Weights of a small GPT-style language model, trained from scratch on English Wikipedia: capped logits.
Each number is 500 + 40 x the weight over its row's rms, rounded and kept within 0 to 999. Layers, rows and columns count from 0. Numbers have three digits each. The size before them is the row's rms in percent of the matrix's.

# o: layer 4 attention output (transposed), 640x640, rms 0.106, rows 474-511, columns 480-559
# v: layer 4 attention value, 640x640, rms 0.0449, rows 475-511, columns 480-559
# q: layer 4 attention query, 640x640, rms 0.0432, rows 512-555, columns 480-559
# k: layer 4 attention key, 640x640, rms 0.0422, rows 512-555, columns 480-559
o474 095:442419443539494521482471463520488506443502494519470439573557489484498506527425525431487548542487483510515466519524452553467500491540493421541462485476515430497519484481447502523415545564506531555510491497406465446506485531490516543447517532
v475 101:479537415464506505485465543515523506463470462456462505455467479508523496552573494509492490428496481561510519527468531499473504563504556461516497535532493501484493548447530431446484485503511514578452510503592553517531553509506452509430466424
o475 104:527545504466548537455493539496449409530501486495502559459552505445481488469509553468480561513400471464552487551528499464496492551507488553515521561537465425470483527545518437604552470569456517461455487533520463480570505448539480532531521514
v476 090:521431391560495488476449558423481509419559479436499506507497481469478469482454482490500508432524515484465435477482536461433455545442479487531471524484497515503507471447489497513448490457546548509438578555503396461544564503482472435487511480
o476 092:549434543478500510541473491505484472451561444404449582536454529566530485530512511476478509494503439544511519547544531524520538464525538477502472526533480475440530524572487522504528526515538504461447482482546530524498537449529489477442478443
v477 094:548519510446549490545549494544543586532523421496425507508476585503438443478487610571526468566494527555490425468518455499550479533491470416488524398484498523528440481562417432488421501513444465486455517519483538461434551442530495446474557529
o477 096:438593454508478537505537530530518547492488526493463480482461573552537549572524535510536423554517509425592542503539529512475522421502555535520462479440463458520506520453490465477543496572531449552498447491480471490480442517449594518579525495
v478 098:523512464471496476573469488451445576531531529405569478505390477524522524561417446459499535453494506458569487446477561613450437518470586557569533518535527512486492579478453445533567498536504512502580431504531567517520520431495529504528440426
o478 100:438482597535508509509477503491506550500519549464588539470467505482507508492502559445560490440491513467497531453593419576406454485522542483508550549539430446527477550551436432521429497521560572477450443483477462511594502515525506496500459500
v479 094:487548535435504502459529479512485470463500493525487462526544513516482432536463490478550478441490503476537478484461509498530486486502511550545480502459556477544523555520435430546478524490497464482462461481550528546528504510459447482534483460
o479 097:547561548556469516430495489525499521519533525485553519410536531497503449487598466480481511523492466439502464438568505491534550453489440553571521523472562493457494518485489488585486461560500516517475474399405478510575528571492529492483377502
v480 097:564560499495483475506593474500523500502531498455535499519453460490549490494454443467441516426510459548559482534455511510480442511485554480546471474488522536432563540538501470500469454522509563525527469486537485496520457495512542482458425473
o480 096:529499506496482524474505471546454490511520506556479513503538548445518544549422525539549485391498480529512466490478499476467478547499488446497532555505482555474491491529479471512352521559507534540464515468495493594476498505479400531569483578
v481 097:511473483538494483537545476473553506509571476437429438541494497493506533513474485459523519455447565430492462483490465530467482560424446469636476538503551458469506543479446518529456484520431457494539519436537528538482483474509517534517530492
o481 103:510481533494472530506529506504489489592513470534590497467479476510497467563501429462495501443548496545535474451459497486537565500491481491544517507497506528488540592483428477461557543440512578458504473506544471454480525489553450483544373542
v482 096:549438509484486521501526524525487490521477531462525522464521564419594496478435491529460437453480488464509439539547549479580496525471489503466526517505541459464472489427478488502535466494557499568510495501485531502547471530532510532515493471
o482 097:544513513521470456488490504548455520506497483463436517534513473518453522544466497544480432440480474535505447452507546505482493478506430438482585466551554487508444398416532468526505493489545426458513503422550531547484464535487449470544545471
v483 093:613454451522525447495461462507516500424484475485498521549472545561554478525466514487515518436497472469519450402478567473510412471448517448518504512481467497501585558463435571436485499612543526496461410510467511518557472509506537482441524469
o483 100:563555498512502481484425488407501440492467458505414373583512525523566538544496477485470537465498504429477511436511462459504484552488472458494542470511466566462448533559500431497485452476433486509459470519517501495481601483473492506481467461
v484 099:480504491475529527513496493403619493445459479491446568520462501466444449471446561570526513555554566533514557518460433548544515474547487433452528471470539491576561534504527443517494464522509509435463467539529534485512522524504490438441426480
o484 104:511554466564487543495510526463544510473503520478476495460469494510432499542437592551506573497438430477534561487519539491508523544498454451468539478501498458502531496486481536556493497539457454453475480538567515533467468526539502405515507486
v485 102:483557478536484473523505494455476543479440452467526538502546529515430485487457474480544443534559472576419527571480445500470574480474510445544461500523463479484472524445492523470458511505454531504426534514547515539462484538407493524437557481
o485 102:467561515481539474540461492541502536516504521529536611444511476509529461485519483457446521589526504500438476574508473547500511548463471461529500511450515581442451472546464491535452469524503517493518513540464504552532483497532493530521633501
v486 100:539581448430531514514507467504501521506548496443491427514448504509471496568476526564481480443507500561479458469514535556518596544438536527533513536492518466570533462518516467542541500540507550520517496553518515478572431495488409496449520479
o486 102:530596481473538483520506472556552535502540515456505482419498496501481558468508475588488446476415527363494438520486467584500468507493611454569508511533466498524506480563446468524459508502492450495499505437513504484535466517504511535567490538
v487 093:465469477506542489558466474511511493450497515479533399471495504535503503516492468466467485454522490543498511473431474484426521436534475503558474566535565483527529576504511515572444465448522517470446571483524481502385542496546538508513511517
o487 095:471469550550536465499451527519493493505463507522535544570465469516511515475524478502428572416574516457527498446499550517498476483478482500491486460494539565537559450497492530561436522440533483564528595513569509578476503521507501526508441504
v488 090:496506543433426440494507519579559478516534540480527519545456508555496563511529564471480495452483554532511541544456462605566454486425432545505509431494473476428505465537533537452519516524556496470485525435463526480460515553394507553520468601
o488 091:489507526447465469536544481512498515534487483491474473558537510477492502527508426575425545533451441545510551459554523517517565502490462523571502482473508460459573511541535477519524551488535496475473487538439515492526520489489447480490591509
v489 092:542472473483515447517523484483492541583452529476481563452437468519470466455537460454469513468498416455494431507464526507486580532478450470461521496540526491464488500475473481466474469452517514553519585516497444498477418461483553531444494487
o489 094:448495558517513462533585503495550508530504497529508560474480430526469455514485515564479436472547466421515530518557523471512525488475504482563451460539472451442555502465497528490474509466477539553555526491519510467511513434510526497481452458
v490 098:513640442416474500477470510495516498530501449534456526524464489544511496443541520526464493462546480492542478435556502457491448470471480547485528531483501482512489496525560572483524517439480459491465513490441478468533513585468479485476492580
o490 100:505734503490556470570469489483536433477497518464505517503473485469482463494452513586491564478500527522495507516489499515525500446514530424495483502522499515580505477468458557466565469535533517450524421496518519546489495484463469491439466490
v491 096:493451518478529568550530477491539510529478517443523423453476511490480501477505569447491505475459467476470570524543458476493492457470569544521472470523558503465433505441488554484471514533510481527508508472479470528548468481519551448530456502
o491 097:436510502505494467443470467552534472493489529481448499465458512529455487457463537535465538535459477377559502458541407474463534514506515531522535508501469462566570487457547498547477481495473566504506542469546516531467512494513494388462509523
v492 093:542486527552401541493492511482546456484519429505458530472519469570598563501495469543560548431508492484470556417443518497532471454522476494511517504482455518503454544431515498472503548531543517478414494440471476433486439509566499543495477574
o492 098:448550505496497504477477501469454524583518483480473446561513503505536416431518397491472564521525436548472530506565588472541503569475470498484471452479516496487509470518463489554571452458442474546521501529560493548472530508505519422410520531
v493 094:505559439594445508502482487496503508549478480484480515468555466615482499534478469506473433473534506451488443558588501494525465500421488476508468472443529559437486490504541506535546505516464490494442547544464638500523495478544532417558516497
o493 095:548547440539482573460514479456534570552504462481492490494503519512537480521455510473517469463518528467560540481509538480487480469505474529501441462485446452425472517518463506446515421408487487457439536465487502411493521498516463506447497528
v494 099:518431484501510520523502447559474506437535541466633511455546570510529531541535535492537467528576581480587545465521490524465481496523526534451521500513476501573496570532496508520537558530491512533503552492450487438517514474560470517541470527
o494 104:543369506513499502481464506496515494527476512486553478474518456500471550499515490559502510540471521464463486508506473502524506491538514507546491486498420557480470470483462504507479530530528481490460510473526453585483486471396453490480504457
v495 098:519426512472529502467448527532475540524452521525455443491479465456528513485445545422591451490554532348560499540462490500471572507577500498465441459514488472516529586466461452495484512492554456488543511521488497468493533468447421502531437504
o495 100:431452487524495488513539493582484453556469544416507428449533482506493554504545516532511457477517464537564440498507504484486489434549452492485470513437540531451482526467487490507475551461457470447517553519586522566520493442487496445471447506
v496 097:491541585489542493477536503524526489500507502459522519496474543455577465493505545511508489460497563472517502549541432547517454450483457570522494508444513487531490589494505528540500431528387439515576475467426462492477495517533472529482522570
o496 100:502612454472497513452491514458505504460468496471499425551495542441535536484596489503507451482554521422506454530476536453438440536487445543538461500463454526499522535456511490440449469442491498540550477505487498391471485455490426523508569488
v497 100:583444515451537419558495462576482458521415542498481530465558532448532442578553519544543493513457446543442480468487472485509493477496434529410509409469517478493476476527457475584460427525462539506540424482495520514545508472524475563522540447
o497 103:450547521470501424475471511499527567486521474473434433483436507534560522537509492547579462522523533519503471482452545531496469514518477451497422421518500444484485555519510509464494486611475500525536464556539511549450529458460432493439500477
v498 095:426542455572465614477518452470515456519402453499517497483478512458434514478462576512509428530537540447522489515512486492524492486493509553492541535549482442422496446562519447488510489576489506490542541489494490449590543544466525487488485496
o498 096:486579435544454494480511446457538525445496533508489526498521453498452500516507519566514539512460518374596477454538455474546583482523539580531525509479483457559477548590542511502463483468485478508550506547512476444488475431481588542525576506
v499 100:495427485501475459485475549465522508504476484428405519454534472443499470468539488538493505534468524523516442488506561462465538520530517459540524474464495504522544447524516514474458401491432448550515512517517441462494480489477538473517405529
o499 102:521504535482506506541558518499510559482550514469574466543488401516522518409497454474522512542494452478526438522409483486486493552412489456507461505483542560492530487470503526421528377437512502474468474503465487551503493497460567481508434490
v500 099:539486488417504451486557507481478447501470460542522448530550509472505529491521532534480510506477482540439526441473550531448475497488534536535470484524448524517454495549455530515432496492572485542503440533488550498504484490569427531499482477
o500 100:565490463499480437532480488551504510510538501469496498511401466444501517488471466401573416519467428500518496486508457489483429542475482544474529545466477575534474506569496481548498473472537439548487501549422512565483502521435534499504558510
v501 095:503493589523428553495456480483467470491536442505471514569517565460516549522481486477446562530573513553447552522546459509440539488475457509464531440505520526535386430552522479475442477494501548495449550511502503520510451583519480472508479470
o501 100:548457488444484528526547513524467492542517515492455508507470509539532516450492470428464469492471450509432557493578491465513601554451433518532498534499533531440445524492517532488534610532475440540471525574552495519497402483445441415512555479
v502 100:470505496445531482526535521505438560494510488468487454471547466538518502506518501496466514594470542455478447487544522478535471459560473531447503491491473453452416471469547524517505539489437486518474445571445492496532447510570483380459489464
o502 104:474608532520491429496522479499489421449488560477484543473510551544479483423510571497488487489557529518468522415499565527507524458528489509557486507528487495491457466485510477537529463540476483439494473522565503492449520509440541468474515454
v503 095:452542558527467482473462516553534464523513484582575444479604450465492450535472476497555490572502534551503537549511531508492473495569596479475495562503511494530414484543529496539490479420486539501512485521619487518550539465486470491525492520
o503 098:604599494510484485499486497465471474494525482470487482493532544500590424465503502523512497472521561522525529536477493429505430470585464513484525536516515494586468479617546528509469497446454491523465501479469492547474499539552499553516471506
v504 093:491549586574573500498493526531506544597516482479494424412455565450427435493474464430455538491460506554561515553467503446471528501525467451573510538504571551509478478494529495507502436551503536492517521522512480503485463496566476549464521499
o504 095:493535482519551519489509519597445618504493502513512430445491486471442495422426527514483463520493545517435436572502431429528516560490541418481576568480541491499509532491514522502451412594532447538467485511545487546522476473456499424549496435
v505 101:561462507550455539441480474388552471572514511502499456587554477510425450544546567465498495514496475498499499488518480511487521469508543460420441484518481493449434481509549555523447434477455546565537553556540468470572477450556490507493530497
o505 100:552534461526490549524478469444503435581499548507529501517443497535480485547536504512487545483566484512537564468459496492496487475484568500450475508548497540554478522397449526554502513411462520445468456554453503511431509516540504446487511503
v506 095:460543485517516425465493486474491498448527453533559528544524433535606553623491509511491467490486504502524455502423565508466563474463533506502534515507467512499513516549490515510547496415524538563409468439527506550472521525578547503512498500
o506 094:552481503514512481529484463527497494486473491450497479561489435464480469414522507496579486488428452448536486490518514554523534484468476507482556434542524577478442454580510535539538473455566558548543504478535498555494503509507566530431466490
v507 101:546549405446497528479556582498522512529546459546496517451577496499518349554479521503436430456524516488567510496489592487503510493559542419403538540561466554550480567527484555488520524451486448615519517433534513466469497509513450509541472475
o507 106:524543557522481516475532500549516522508509484547568397461474558489536522494570516503477504511589522499644523488512542494511518485513477532478440525494476571538505423515424528471485483594612458463578448506490470522465513466519489546484458490
v508 096:546462516488517442473498481539514501450495478573463487483455461411572518502569505473473480589447508531530482462395523477553414559572527521530466508500490481528493529547547547477467451446571535500514470516498500523552502512471479496490509511
o508 097:499550615430503516519488493527449476536482533553503512468478579481537496518530472520513477507480499576505474518453467517549413525488505444544479508494529460473425488526557456441406424489470501505443453519542502491557522518465566512443515498
v509 092:499409387476534477503481536482435529447437498503486572551508512444507519522583566482522467405453446508409520511516511489539534545443460527465501427530471501493545497446469479467491427479525481425536531516547497475448451530455473463462485485
o509 092:510460495505517503527530544535489453505508500524545540501527549524474512533553518484464449523435474462495436557425426504549484527505484541526464449504481482478483506399527489492483541534436425573527537432461538514479489450548465383442468455
v510 094:568418504479499512543434540506499541528533492483482464451537443592490439522488483483521507494484510498518523493474502410439529489470507480544525549479425499523430466447468446490489497453454527494481485493539454504427426478451464407475500562
o510 100:531468597477505484481430504520494545520478471525424538482467519557495422468508508521434474506506524515601464558525516536518548475556564467491418584507427508440510516471451492544479520556548519548509484521495470536559490476556474510404447540
v511 093:513512587499506457516529501396516459451460487547464576538486500435475533505501494568500567493430455457515470502531497465480473464443557516500411529491469483412541512473526532437511442501546552524522535511477487416483574489416470589525462512
o511 094:523447509485431464520470511457536462527515483440423475530487490437484530581488427412468575519468495501430439489478524583512535513468544502609486529492501551502584499399527503486483508600584487478519532521445544497447518585490474573515506458
q512 139:453514453501553499535456460479469510506509464519451545504475505482492511498419515479513457517526540559457443459521456440535491487536509529528524506514544546437531582476470542493485497513490394484454427506492530509457497440454470493439503491
k512 065:481472491607469404514486481467515422447483507534497483504496501507584542488452494532468449522573560491505479467484482493432490528500529424528510499576475472442530564445513603488440490423437585508531511459535529521514434513510416529482560536
q513 068:466466488465471475463454545468524571499507534494570558491554518470544529480441491491529485532498534595460475470538456484501504427464474489562456527476488564456499501467432468443441609540519512415501480424428537514557557499513448409496559520
k513 067:521483584570530525540549426482530529494527485481527512419469468524445554499496538565550524469537473413498493563546429481458500626525429522516466550504552531487486531549560473455473450446447487522467482507545513555476502501421463463507461560
q514 086:516509503507582544494482513544445511555445517501412489571520511531449488529481553466465525439513494479518482520480516455564538489575570544565487501486522528468503500492474495470474557481469479518496512497552490461525495465496418500471464454
k514 085:438477506551488481523457495527543488478427470532487506512570515479535466464427526430429417432598475564542460447454504458442508514523441527545549459472478510422549540468459536572507502531545515517458508490457538503477503540529508519508573506
q515 081:551528454430478434439476562467473484475512482374601524484481488475458547504528532439521446491530536525482466452477511519455517563510520552563563540558497551526524596477482486535475570574504456487494570534450520567488421534532475419503476485
k515 088:475409488456478541527426449568519467490446489500475498428496503546471588529458411479459550482452498474496499490497512555578456554454508470502484553509508522545495464511554566494529421495527517486483506458510521462527481492517507470477493526
q516 088:465554536475513461535484475508580460498451483588472489520601514519506517531510477582538455444505512489490476516504511549539456507556535647463513574463484534549527513478493532510518517516437558567558510501551494441578518479536530504539439435
k516 083:587526489445422492544556457497469487527504488546517531538468483501498409489578418531485518495431540508580531545482563497520562472556515510516530426472439476576489467534463503515554461476553441510556515597398428480462519472448515507486564511
q517 091:505437449491552522460512499442525487499569524495482492581490489454528566533463545512475510574577496547458486504493481500490529487538521541516523473511555523551502565509499437543530495522458425548497507542540504435505531453485476480481452468
k517 107:564526464507594487509504485552479497537437412494481561548591542549460451427456471553516477506547517488599522467514444435476493436547397532603565497476513532550458493499563564508499517427515550564517491495517454560499457512480533502475554518
q518 085:516472535456500520492532539493465538516455453546416481540556526519437522460563495469428533475552516464508582529504486477504546520476469477475471406429483516489523504442551489507439475511564540580475448428585490588574488562494529544485517490
k518 091:487476481487512445432542526499528495452495415484530531576477488458519463523465517460408487486504553590495565568514490584529433436497518470461542466514461464551475484577433520515525489445465491493521481507475458534463503431521528565559487507
q519 100:462517533522469472468502495469508521479522458536411506555513482504438486516515554478510498448478520556458512423475533422440496523500483507465501472499532487522475539468486503474467490545505430516508528509487534498599436504467502526396512521
k519 091:506454473509555498550503492513434509571462484546450515516561491532539540494468465527465481446492519534529484478509483539511512462507444487518514486496534477430492542471497426450516550608569522466471538559505501503478506456515433461527486499
q520 093:440438497523537505531502503498583450489561456520458472576535499523467478516459527575442504477525466537540405442515537443586492508541502532488561490571538604495432433492457482519617457432445451431486529540531501486504477412560520531512542477
k520 093:509521511460446485523439486455520504543469530466506535525519512412524483475451459499539418601462544527540522526565481476466540536455470502498536525473486549548497430478550547453480475407587497484512444396465452472502510496475561437518532544
q521 093:483433493533483517508495433468501537497454496437525461525487470514522565421469469495417461517517498537520493510478432455508545458504487494583464487484523551438473566491471485423497502454473500456528473427461568473528492528531510519526525518
k521 091:448438549487543478476479531471456486478457553553528493504488510506581486472473538481438502551449555522507506500453504538570470519455491488442499529523561534583499502480443481449444499478447556492478510466525469580494503517495513461412527526
q522 096:471395489509525489493421514472501597510584559506522575506456487469569487470494453518472498523504519535440509542457552374416488534471518583462495427472608506467525527543500494450494540568532478526486486507510536498410460432457527447477493512
k522 092:560474503501530556482440504499532492448461517494473506501534585539509548508449530448488476513519525565480482441481394584531448559526549414483496500528488561534561494526548548455501492443525541523456474500497419425530478512506468506495508466
q523 088:545520555557560402534486516549507447420497469466446540445448526482475499534461526430526522452506479565508547477566555465468489503504606564493469533500533488462477509474546512488502479476503457547561475469483516470410459518486492483537527508
k523 085:537469475481495485567548463492499533575424480457440492549474512549450487482526523516486540551446507425518506472557542557512493564470478523402410497482476506579541460468544477480512506547541482475556510523486508456489511505521546472462495548
q524 094:574470501563568518441490478515478478479473483487473422539551490538500471437492543476485503477499451495450470503597411519547510512466512530490472461489524517500505520574560518564469542388504488470516527521488498510564473496511501440528462481
k524 093:533530553439476490460456523493439526505483585486468449495442526549559584531447460502528433485536528501448477468422492538548456443505468475509496486514558571539425496493455491448459523527468552449497515481524497511554545473493490454438562512
q525 118:517528551472494550439550516475498456535470569461523467449486491481485499555531447438572498490493462416530547519505548587465509526422531495488509553458469404488454466447489507492464524523519564501515488512525511483496516531529545458566460469
k525 090:503504437538548463607513487531466471513508490515482461463482459514506471523580484485431535475470471440469544498566441494552473590485519490465455494587503488579604433451562490505524465520480473492528510469520491478466498539544509552528452425
q526 096:597563486458558565556526552456454503461518472497498542564513464523451570471574511513521529529535513478509495514472488502499553492509507506486454493508524461573470517463485521556477518470523509494519457413541491535447465555566545506541465478
k526 087:422478546523498500497485474484554440515505475470476527462494492493456441464508536571441480498580494539535504447521547507501528550554456430540588498486499437493460469476402481540514484444602514550475496575472509497470502504468465558431557450
q527 086:483546558475464496501421523517478544585480520556457441570506491528505448454562462555467524530455551501398501534485474513488491531486496478508462500480537457444473473539434512474504437501507490541447552466531479539502467506483561506481418493
k527 102:521511441488541457550522472398481502431488424540370528488541388543447505516529558459531475469444536532502541525437529476461482502451465462486484503477489500530537495495514534484504502491514464510547448542513498542473485495488447483506550488
q528 088:486523536542505476534520586559474486475423544473404572522447545488458421484534386377479481471518464532485527533445538503512514519543423575499515477493456429448566405471505536537487497547572514467470540471488472517455485492495533538437529503
k528 089:486424593464478468530451468439457530554541521441470504593522441502496560508523530480452514479511561379440517493465504550535455495487527511449525518450483453534436528517463559440571482520550448459464552536545526539524479476502517490557557477
q529 102:512487490501475468459503578514490395518504475476421538476491517442601474505463475521563561460488488471538485500501543543512515469556540461499475556520486472558462525528412565519524453521529542526486529522497487474554508459507505488536445498
k529 104:501591465433521478482546503499438482529523542550521552443497501487469474458550493433487593507503498415519540494526475516438536548513540626478465503507603496479510450465561480549544508541555486568431523542518472503481485515560574532551482547
q530 101:429381572566421544556571538519483502528490502439500513455500561477509500526413479517492455499434492549428602529553478480475454511527543524540545465497528512487493543520549455510484474512501483478523453493474471479545414486520535460477484515
k530 099:529441505500507501502531549484521501467522424567507499544527521521527505527519513423510461491496473545528498456402524537457473553474506511491446511498513518428518535477513533452476545475502476544464532517477478493479516504502481538445444537
q531 097:476450474470449447526536549497525441451508529520494549413486465453524489549502482481471524454506467425485520498433542453523415532503441482572531458479528451469505479457531516466478569563488522460533561480469558457481523497519475549481480514
k531 099:497479474496486489510469452459506545534584491438465426510554514481480464526550443499481474523535456520480551493449530523448560509510534487557523466464543520460520502583480462555551458572484455502529518526541474508564486484527510494519492536
q532 100:555443501504475504527499493517495418517507487447402502482505483508414484543454509537543562481545482512487500545515507519541496515519486500564536499491476472514448524518507489524532513518478496483445496460512502544514496495531508442515505499
k532 089:573497559587488489477525570549512575497490492502550532460457520530561550393558452440444513541458518531458514433491483476513532510441525450516526465464563502422510420544501538493484567521458420471513554483515461529467480467489524537461495521
q533 098:504546448553508547452498491477550493498516451537548474512586456462530570426480473530489482542464513496481528453518523459462548509455481514507503504528537514561554500526479451548521503497528509499503460471480547576559470484509538496563455546
k533 100:477544518468505510513537487511555525478482554484542523444528454517479451489501427550447471540517436520550506497479491526450500492485458471464483561496499493479510540475534549476458514559535469500465537454504515476466527490571463576565532512
q534 092:523623471460502551513561485575490529523517535509482565460485459491451568527465552488495573556481475485566485465512489414525569431495554529492532469559524527533513493542541512527530501503492510530472464480485470563522506579474525427474456485
k534 099:478536515493517485496496579500511439495500474490487541462483482495522450467466526506479494449492491482505529457626518516530539571427506447541512500520545468484498417511421508524516493504496498532514513562607508512480505483551578647580524489
q535 103:553475478485517483518489409534538516524516540459486513548518416539499479393499572534464528543398482514399518519499516480450447460551490494498499498428481479540455552544434485483445462540423426501484407565510518488491521473471520525526529485
k535 100:427484507487545553483531474500432471486542481493498556512465496488533540517474441554522528448471508564518496531450486435471481552510484484459508519529499488530507503443512451505457475522449444491472527491535546533526482510490410525516477505
q536 104:595459557499453515470548570511547491506518467502596501523404453494456525480483530550519484513541521546432571434389502431538470472524486551521431499465525568583490475453434535527454486521530468523482540478518521484534548539507511607481453529
k536 106:471517423538486488551467471475556557559506533484500517501550460498528530497517489480485539587452502490503533564526489458503543495429533545490484526479526515490528516548537501450448439500503490492534499458511521504515417521477510426542498558
q537 096:438376550486502439528476556480573467484503503537484509434497464474488505526480532591508545527514499502453516461558502507523529505483565586520525449530490497455467500519467565482494542512495553381483455545488489441511532544422499582522471474
k537 092:529501494593440552485504456507431437536509497517591494601480485486467499489477553472564493476432487477522497552455487486546553492570521496500490513575470454520427545499487559478442433552454448533525501535573539457582588528513555455541448468
q538 103:464456482470484450484554517477495475489551490523477561567572493481430495451514547554514530505555509443513458550483520534502517521463501565467540499428506522495456512540487493471448513502472580495489526488533478507574572501451443587502498464
k538 105:578537513589503456515532482550505516491482449506525492505485494518500411541478517505446537473531466500514488463585497457451517585605511460463497518507475514466460471476462496552454495499539453479530477491449547542560475521486585480548494499
q539 095:508476504508481524532459530477517478553557470512463437545483470519498494523503537499471442566473496475516476546462477468439518532533459500527517465466484495465528505484521492529498474524488460474490464545566466528495489453451589512501450505
k539 099:594561550483456546474505538492468477455525506508503551525467529477530578503492472498517527477461541655522527479389488511483439560482449481496482545625469477463504558490468484455554500497496558562540497468525537532425472457492367486465563526
q540 109:439480520477509392493486490554471494512487535485578492477413591433491578489494508492487511581478476486512523473539529514495506451576503496593448468502508498490482576554494500513515480565544392587474437485480494483461513528475478537439425480
k540 105:530430458470531529506520506528475577495515533518473425545530452501553446482500492469509440441490528497480533583430502455441410539404427485437454518413483494488556497495466529519397537431486466495456476494445536501502507449569511506500556468
q541 098:483450538468515555546466521565487453508493473514423547547487470542454507566504537499507508473454554518504534491474528463554436508546562578523532490480486444474510444575468499468525461462437511433523555548491502457466506496465485467480477483
k541 096:464443412543497531490559524466462480455553468480556509508507489422519473543481456456529557590456457504491532420462507473518575466505468516513567527515454547463517447492472522526576480540469463515520546499413576492486464496552515468472617555
q542 093:373503454474539549458508459521466519513456563480624517536488470439547519501521524503521544467490440439541447465549498387534494524524469498519516468485504491443483563462464522492451464515440495494490469483483485494579569491518454487522429495
k542 106:427593528498506454559522500488498516494448502562526499494579449482496485498466519557522543491510398423491448523507487416504510465467510508487446523527394474435511453586474477527463536558511463518514477473529471463437512533465506572537470486
q543 108:531525509492545462442487527566577499523545486507513572497504487524477467435501472590545488450435466518511440488495576495393475492459454515448488476501465518468487486472525495445456436484506478497506444510503477485463487480465517533488521519
k543 097:467498514464496449507481559577472531503504501453507471476550516459550490558510501472531472514516507490565530485534500486527473489489558450463524469455482551499468475494520505566510554522515480488426594491436504520445446491494543441504425422
q544 107:491591472420516480519505550492454523552494472528443476604536457457430504440474577546509530486475540434529510534506516415576524456469489462463515468500521506418545438481586528504450589486496527510467437508497455510406558563525528502497469523
k544 104:489521519457503562491470449538469545416427535468510457468561502532523553530529482516525518503422499538489492564540479487506535545502538525431464525489486473525475501455480469505492506469459537467509492452482517542580455462452570524546481528
q545 104:603447463526560487449517520485528480479464499500541476544506479551541452452499519529452526523510479436482437488474476506503521481503476521404555520500462550563438521647493463450582421548467487497518455535559491495552522508428480448495505516
k545 103:494495463469509546509499495523463556503491504456397476495423504529481535514518481481547517584438505585473520484451513506504475475471528496524492417504528517459525447496503503488496530568480555515437496562428544537400465535519520428456460502
q546 101:445569527473447445464511496468476522500543531520570500464555520502527460533537476536477533545477496571488495546512493445493483509497496452500498519486530519508523542518488448463560476537549502489480497433514499554511471513496484455492528500
k546 106:505465484580444458494471530422562534526524549530543489481469531508477478552542502556521570498514444399523450438561550451543479458472520593435497495519539550515533491529457462506401533557456515480514458449474478434569572585533503467514458519
q547 098:519543479507428527494514458514521525430510452494483524525449460559504465547494483458500527498573530501488499601478461440474522490492450483513544522514435492475527520456487563541433568423477558541588559488496469400478521453492535557421491448
k547 111:547464504473497508544537551516518574498491489544485508469559528478480532498578425432454561522510496493541533429481566488442490555422566598509541403535582523510573539490443531546541471501531468467521514523480480539491448499479502487552499493
q548 102:453512553482555522553499476467516479521407509548476507540414459553533491579458496462487471453539490512503489497544491585597485492541490474490501470533514543564577507436511548401482499585515511488422565499486532460501532435493490463477517514
k548 098:556525527522477531499531499589445525455491495473458513540500532422540604509520505487522487455476446500460490529512510521520427498491517470479538450538552443471505536525441423500565494471550502528541450472539512497529504504482473492452478538
q549 107:553519511489536512525447492480515521481487502546518560477538417472481517484497521550534524513528474491479529467491495483453518499481509559505547459523491513499539520534506529465530428460487479553495457511486530516493505496490500540528580487
k549 110:549574531436452467468490549491518435485494514467480473537447518503505529445431490417432520535496490564540442521527534448555447492522564459574511542472508526510475484544596491409485519485444465475494470468513483403493498550414530477503483516
q550 096:619449435471474488552561474575508510506536562518465482508540493494451524492457483542530455415492520483492522500483528545474530489503611544502492495535452456522517579567460603431424489479536449541456458510533496520561484490478501540461522463
k550 113:575492521512467442572513453491573522491513538556523503517520515512507435525504571473382570513481516400483534484414553507473467486451509538507480520488337443426483488576510473587570453582505470463507480563477507508480519578543576463513443478
q551 112:442467445476511510481467542493514448455424525504472503483493532491525539490532463580540455519491529527560488494501506511502491523524515531500542470522586517522548471499559488437511579463565595488551552453588484438534524508451418438460529474
k551 100:529478534465489462544433512487478534566515514448490594486482443561469540523538531495479482367562459444547469450472536492487519491498498493501542468522494478531543493492514502487484524396490489502491486442447424530498501466528563431531451418
q552 109:475460562527461521473464520510500576452503500481510478574446495529514525509532403494487490554517490521504547448543512527478503451437525542499480462456603514480545448507489494513532463477454564497442495459547481566544495552446492544562472572
k552 105:518560518519453540518546490454539465563496460514497485520559525446473494494452488463563485439495526602477547605483514501555513460526550522578490527484587523445451476550481462469457448488527511509473403431468499531553463610480501457503475546
q553 096:455476507481492538504502582505479471460478465455480491481460491435456510427460542450587430590514481446503475536505468506528498439547565481475569441462507543504488507488523519434525473554439510492469539443534466495501477444535505512448517478
k553 112:465562598445519542470511533512505543524521571502536515501463513510578483534477426514495563460543469485488459455492556480504590506500475570456539503420544560489489489479456494569446488502491509491481473530466513567514509578489514485534542572
q554 105:505502510487499474507482508460503507490429535482523473507553489462398555477470544441507497486508482444528536458512570497547515447475539501516379498508478444473419454508430569461479514479504473479501477441502553483547541495563482465419498542
k554 109:423523563473483426549493503516499401445486477431507526588481510550501519568526484472496460518498473485502441490430437563510520541503442503474494595484459443545553502493527462500394583544507572534476517550584464429434477430482478523523476451
q555 102:498464428556480517483566492487491543485476463436483433496556486467474501495520512495445438530448543464460535413497505467471459456471503502522449441541551501476557534508507422472574551560509465486502427483458522548499477529491528536457479491
k555 100:507504608509474581567551489474524509518555537513496444540563542568540576487452547500550477498519558444430440479492556479446418554430548415512481445504504543526528533470534470435541383523528554491465497464508541511537444474547557444449473549